{"vocab_size": 2048, "norm_place": "pre", "bias": "none", "beta1": 0.95, "weight_decay": 0.07, "lr_head": 0.0052, "schedule": "wsd", "dataset": "wikipedia_en"}
Each number is 200 + 30 x the weight over its row's rms, rounded and kept within 0 to 999. Layers, rows and columns count from 0. The size before them is the row's rms in percent of the matrix's.

# layer 7 attention output, 128x128, rms 0.161, rows 0-25, columns 0-127
101,224,188,206,186,223,181,224,190,214,219,231,210,188,158,201,229,251,192,209,123,209,219,177,211,206,189,206,148,186,209,241,177,192,215,216,238,195,228,187,208,235,228,170,189,185,154,239,179,177,232,236,185,143,147,264,202,209,170,234,171,214,257,221,212,208,150,185,188,190,213,206,206,158,214,232,195,217,229,212,178,207,256,191,191,193,263,179,138,184,145,189,259,205,203,183,171,180,229,159,208,152,195,210,255,252,240,201,211,123,228,191,270,179,222,160,228,216,221,197,230,234,183,174,205,184,239,184,235
105,195,197,182,160,261,207,208,263,188,164,158,236,205,190,161,216,106,237,296,209,215,188,177,218,228,206,201,212,194,165,185,207,190,209,194,187,162,240,194,181,164,253,166,178,181,197,147,226,211,237,118,215,193,211,210,210,183,227,229,191,161,189,200,218,211,205,222,203,212,200,224,213,204,202,218,243,208,237,214,226,206,176,166,208,160,182,246,201,187,187,252,151,173,174,201,241,175,262,228,190,236,174,219,197,181,223,227,195,203,215,189,195,174,187,212,185,226,234,177,162,169,242,261,189,177,215,119,215
092,206,199,201,179,194,269,199,197,166,193,174,199,197,152,257,189,177,252,192,188,182,176,268,202,128,209,195,203,169,166,208,202,159,181,163,178,234,174,211,256,171,177,178,214,195,233,187,233,218,198,223,214,243,253,202,222,171,192,231,224,180,197,217,152,185,188,162,212,222,205,219,200,191,203,209,160,190,191,225,258,186,153,209,172,173,137,194,283,243,169,190,173,136,215,207,215,225,218,184,203,198,188,221,208,182,189,155,219,129,298,174,178,193,200,221,172,190,202,187,202,171,218,162,233,195,187,207,142
098,188,192,213,227,173,222,244,182,148,133,203,221,224,192,196,196,183,201,210,212,195,217,216,118,216,225,177,145,224,131,196,200,215,185,254,241,175,197,213,225,168,201,206,208,226,219,231,163,209,159,170,186,200,186,142,259,240,193,165,217,174,209,206,201,225,210,166,197,220,234,182,169,240,213,180,162,226,215,196,224,225,137,161,191,243,185,201,134,168,250,225,240,208,148,151,203,231,228,193,160,205,205,207,216,227,187,186,153,134,195,191,171,239,178,236,222,187,259,212,215,244,244,203,196,160,187,187,218
087,248,183,207,200,177,202,236,221,173,244,267,225,180,196,234,193,191,182,229,215,216,177,229,171,201,190,163,132,174,197,198,168,199,175,246,185,206,198,170,186,158,195,172,221,179,253,208,169,195,199,199,243,195,169,206,210,183,205,263,183,150,234,214,169,180,195,203,188,190,203,227,196,206,204,189,218,197,190,206,193,223,151,181,238,200,245,192,236,265,243,178,258,235,133,195,258,204,235,202,213,231,252,158,235,235,223,223,155,187,180,197,255,197,247,133,232,207,174,206,159,239,253,189,243,214,178,240,163
100,177,159,168,198,204,182,176,177,184,273,230,213,242,203,202,212,208,215,190,199,211,160,232,200,179,203,192,191,185,195,170,145,171,170,171,239,207,158,228,232,207,179,179,185,183,193,164,189,224,219,199,188,169,138,249,176,246,206,204,142,229,206,187,187,174,179,213,187,211,209,228,236,218,202,212,182,182,143,219,216,131,216,161,264,180,171,179,184,197,238,204,189,145,157,180,206,174,215,292,219,145,171,178,179,203,181,132,205,203,198,147,225,195,151,196,224,175,176,242,209,186,162,204,199,263,217,235,258
106,219,156,181,235,236,161,204,264,209,183,258,189,178,154,189,227,200,183,263,156,215,197,117,176,198,190,166,182,184,210,196,174,233,183,194,215,150,228,193,184,177,158,195,187,227,222,147,186,242,220,240,233,257,140,195,182,210,199,186,187,218,200,199,234,230,197,237,183,200,214,190,219,270,173,149,195,249,172,255,217,193,201,169,180,176,190,227,207,248,204,199,207,216,211,180,179,162,235,236,182,220,195,156,206,278,238,195,203,247,217,191,211,175,216,199,220,173,207,151,184,181,201,174,209,119,205,168,197
098,160,187,202,205,173,246,191,215,238,179,207,242,219,244,177,233,210,243,198,206,219,208,207,230,183,150,195,216,236,174,185,201,205,221,191,184,171,186,224,192,172,161,176,172,188,160,223,248,228,150,145,196,208,246,182,174,146,204,204,197,202,233,181,174,160,235,203,197,165,226,231,217,198,215,252,180,175,168,204,200,214,214,222,239,170,188,208,170,195,224,253,258,172,257,148,214,190,223,145,158,190,188,290,174,177,181,194,142,274,157,142,200,209,233,196,194,196,191,142,199,240,183,216,208,159,191,188,241
100,219,197,146,256,224,208,231,186,217,210,191,253,199,143,196,189,211,205,203,208,202,160,194,206,236,196,247,210,167,235,233,204,221,214,218,198,250,211,168,197,191,229,170,242,233,172,199,253,192,150,166,173,189,198,202,192,223,175,211,285,193,213,185,218,192,179,234,217,183,169,240,121,142,166,208,144,217,186,219,187,215,227,261,170,188,176,226,225,234,191,187,221,215,234,189,194,171,188,274,200,256,218,152,218,190,134,189,171,198,191,220,218,181,150,179,219,181,222,172,218,177,216,255,211,186,223,163,260
100,253,180,207,188,193,195,221,167,171,185,131,156,220,196,201,207,162,177,158,236,207,209,189,232,254,231,163,279,166,178,212,183,207,227,216,178,166,176,216,201,205,266,150,192,246,197,244,175,195,166,205,234,205,211,212,206,216,177,224,224,154,167,229,187,194,206,161,172,168,178,230,206,212,191,189,214,253,156,191,251,207,237,218,209,217,169,163,201,246,224,180,245,166,126,263,167,212,243,166,179,196,250,179,216,184,208,192,171,206,201,272,182,229,192,244,210,198,197,235,200,192,180,201,211,156,171,244,170
088,215,275,274,167,146,228,213,140,184,201,206,204,148,183,187,223,190,217,189,219,191,180,198,176,209,176,199,189,206,231,179,224,250,207,199,226,234,207,140,154,154,250,224,171,216,209,222,178,167,194,194,193,188,178,197,150,205,195,181,159,197,146,216,146,232,229,182,179,205,231,176,193,150,142,165,207,196,205,197,173,175,211,172,212,218,211,218,184,216,205,219,232,211,274,189,182,213,188,139,222,213,177,182,108,159,251,196,206,222,204,207,223,160,142,189,180,172,158,233,215,209,218,182,173,187,218,253,167
100,230,186,253,182,195,196,198,245,184,198,189,217,171,158,156,207,166,159,288,218,234,203,184,214,240,248,171,211,164,162,222,205,133,193,178,193,215,209,252,223,199,159,194,198,242,198,214,204,222,199,214,142,162,211,262,245,192,174,176,182,242,168,190,179,206,188,201,178,163,218,168,202,189,238,171,166,180,178,196,182,240,192,234,210,199,186,171,243,187,210,197,192,211,163,168,175,173,206,193,175,214,221,116,139,210,239,200,184,173,234,181,180,258,229,142,201,174,134,190,214,251,224,202,144,207,209,218,218
104,178,194,179,129,215,158,201,254,195,185,165,185,179,189,217,175,190,202,223,249,234,243,186,176,202,209,213,204,232,204,187,166,216,231,211,189,222,208,206,218,191,194,229,188,165,214,203,210,140,207,185,150,128,212,200,162,212,180,245,202,158,199,186,194,243,202,189,143,231,184,226,202,209,226,228,197,240,190,223,137,227,206,226,167,196,109,157,166,184,186,203,190,206,228,197,179,247,166,167,234,222,184,264,233,239,150,272,229,202,200,235,213,222,197,170,232,198,207,245,229,189,160,229,133,214,182,187,251
102,226,211,170,270,257,174,179,173,136,177,172,168,142,159,192,223,202,239,184,256,213,223,158,221,180,161,181,204,222,198,278,165,227,197,191,203,175,187,221,226,214,209,225,199,196,202,175,227,167,240,225,215,221,237,197,188,239,192,167,224,189,204,197,195,201,178,139,176,226,179,179,164,164,221,199,205,215,179,250,184,150,178,120,179,217,248,206,248,230,186,216,203,159,243,179,173,189,207,234,202,187,126,244,163,171,182,206,177,162,232,231,227,206,191,158,187,220,187,237,205,196,154,217,225,211,157,190,170
107,197,201,118,131,207,239,192,224,170,184,156,205,180,221,218,225,208,198,211,139,179,229,192,201,171,182,224,211,204,252,203,190,239,211,173,195,210,203,263,182,192,154,213,242,196,232,238,206,143,208,202,208,160,268,175,170,200,226,210,188,209,218,241,242,209,221,188,215,165,175,214,214,200,210,174,144,235,165,142,228,203,242,229,173,229,229,180,180,235,229,231,231,213,185,213,185,165,186,202,226,191,194,215,166,221,231,184,236,188,195,177,198,285,181,263,174,188,159,252,161,235,233,194,163,210,200,216,263
095,258,167,236,278,157,175,250,196,202,178,231,170,198,176,216,219,194,240,226,222,164,209,227,214,203,242,210,152,204,202,203,168,176,181,208,204,152,215,204,261,233,189,225,227,221,179,187,152,187,172,180,231,212,148,208,183,215,210,181,199,208,214,204,194,205,187,199,192,204,217,202,213,137,207,179,189,164,198,177,198,169,135,189,195,219,158,237,98,128,150,195,208,258,264,162,169,199,153,199,216,183,218,236,214,231,159,165,188,220,185,215,187,179,185,209,198,215,241,205,195,214,229,172,243,236,152,201,234
101,203,188,190,175,170,242,184,243,269,169,194,205,185,204,204,171,194,282,248,181,196,155,177,233,201,264,215,180,260,191,211,210,201,172,200,161,223,141,231,214,162,221,148,217,195,193,172,236,248,217,230,241,185,196,216,207,262,177,222,196,135,233,220,205,209,171,169,178,195,150,219,214,183,202,158,200,184,195,182,202,198,201,179,220,176,214,247,243,197,241,145,149,211,214,139,200,275,195,213,201,184,193,188,229,268,174,242,204,213,198,166,163,181,223,203,168,199,187,189,156,202,211,235,188,196,241,227,201
113,180,136,185,194,257,172,200,224,221,208,186,250,198,196,156,137,187,172,161,209,235,169,188,207,208,227,205,213,135,162,214,212,206,183,176,175,219,209,257,187,194,147,215,236,210,198,189,189,269,227,249,173,195,225,237,151,204,211,195,199,165,204,214,196,177,177,130,191,250,214,241,228,202,187,159,192,182,250,180,200,225,206,228,211,212,188,218,139,235,184,193,178,276,169,186,193,194,247,232,171,238,156,219,157,231,207,205,191,208,181,155,184,162,187,185,181,199,197,169,242,267,184,148,156,199,197,179,187
093,210,172,148,241,201,182,188,203,226,203,226,232,195,177,176,198,184,195,101,221,205,165,210,225,202,224,196,202,194,223,235,166,232,194,239,197,169,170,152,209,247,184,177,235,177,249,215,202,225,179,228,196,214,171,207,198,146,145,185,214,198,218,233,221,172,206,200,192,197,181,213,139,225,206,169,180,224,274,105,238,216,173,202,180,235,146,176,234,260,175,241,210,207,223,196,261,228,211,224,179,164,225,191,220,188,149,204,140,208,176,186,166,209,175,239,180,159,159,234,221,176,210,190,162,224,184,194,201
115,213,188,165,163,166,178,210,232,196,196,173,260,203,184,230,173,190,163,181,235,187,211,195,214,254,163,224,212,184,202,214,163,215,196,187,256,194,236,157,239,218,232,218,186,195,192,217,176,203,218,202,174,176,187,138,201,231,209,215,218,172,129,171,181,216,254,215,207,253,192,157,177,207,142,176,237,200,193,134,256,212,192,242,256,165,178,227,208,192,196,250,194,195,184,175,205,209,220,218,189,159,214,257,190,213,198,195,173,122,222,266,246,169,198,184,293,213,163,210,219,172,187,194,198,208,161,198,178
097,214,195,175,231,172,226,225,208,233,160,235,203,230,155,181,235,189,160,191,182,190,236,246,247,188,168,190,182,251,214,151,212,166,194,210,187,190,216,207,154,186,235,200,260,151,253,234,191,229,234,224,243,173,222,184,215,156,180,255,166,183,149,201,252,206,158,162,209,209,206,236,181,187,163,227,268,201,206,171,168,195,213,161,286,163,152,128,196,175,218,216,201,187,182,195,198,224,149,164,183,243,173,208,236,197,218,206,180,177,240,226,194,196,180,215,185,234,172,201,184,162,207,237,200,173,197,232,171
083,220,191,199,184,199,255,169,213,191,203,254,215,182,163,200,182,159,213,177,151,212,187,210,230,169,209,170,267,209,161,278,216,184,155,219,199,167,198,184,196,163,151,206,181,147,197,183,180,227,209,207,192,224,244,184,196,178,235,229,162,185,197,218,161,195,151,212,137,216,189,219,258,155,189,197,174,206,201,278,186,191,208,188,159,201,242,207,285,203,143,239,247,192,180,166,231,212,212,155,179,233,189,196,236,184,220,176,212,224,227,226,188,192,154,216,200,234,251,189,172,165,201,172,173,183,259,214,199
095,209,210,221,219,172,201,255,208,171,231,214,188,227,218,218,197,247,218,149,203,158,197,184,245,192,173,218,207,245,247,144,177,224,196,206,172,247,232,202,211,216,222,204,213,238,227,152,254,203,222,178,214,208,169,217,222,213,183,239,194,188,254,215,260,178,232,216,239,184,175,186,209,214,194,217,178,255,189,247,212,208,161,127,170,222,210,238,125,193,180,200,167,181,193,219,235,277,178,182,201,254,197,222,216,158,174,175,240,211,199,216,191,272,240,197,244,163,216,203,217,209,212,219,136,184,245,192,199
093,151,235,290,200,208,258,142,197,203,202,188,203,174,234,180,151,214,171,213,160,198,259,186,220,197,224,179,216,168,190,148,177,261,214,150,257,246,215,177,186,182,196,189,213,236,169,237,203,193,144,248,220,190,216,158,212,246,159,182,175,191,184,229,159,240,173,222,227,246,230,189,238,216,176,168,193,170,162,202,248,212,192,209,201,178,227,220,216,225,203,205,204,221,193,165,197,157,157,243,219,211,203,222,202,197,258,207,214,220,225,197,161,215,167,183,242,231,164,164,187,201,174,187,132,174,211,187,167
103,172,146,158,220,194,210,175,209,174,170,180,229,177,146,174,202,198,225,170,159,186,208,186,212,207,186,212,226,240,202,202,229,219,185,184,229,216,212,199,218,214,189,194,246,215,189,214,230,174,236,226,219,224,221,227,217,154,189,182,239,236,136,194,251,177,234,196,195,149,201,207,192,153,218,211,171,164,228,224,174,213,217,219,207,126,162,213,273,213,199,215,210,207,204,218,212,208,140,252,179,174,243,231,190,166,211,204,168,221,229,141,191,231,214,165,233,242,215,125,265,170,164,175,212,210,193,109,233
101,171,196,167,241,182,217,264,232,200,229,169,176,222,199,193,183,196,158,181,218,237,196,166,202,239,155,187,257,197,177,195,251,234,201,242,158,141,183,245,223,248,218,215,202,237,185,190,216,174,166,217,173,170,159,191,204,190,162,195,155,233,150,223,143,245,187,204,216,169,165,213,209,213,190,212,214,192,185,187,156,240,217,154,175,167,241,215,165,165,171,255,228,196,181,208,166,165,216,219,182,172,234,268,225,236,180,208,191,215,188,239,152,244,135,219,198,218,216,174,239,184,185,149,224,246,192,185,183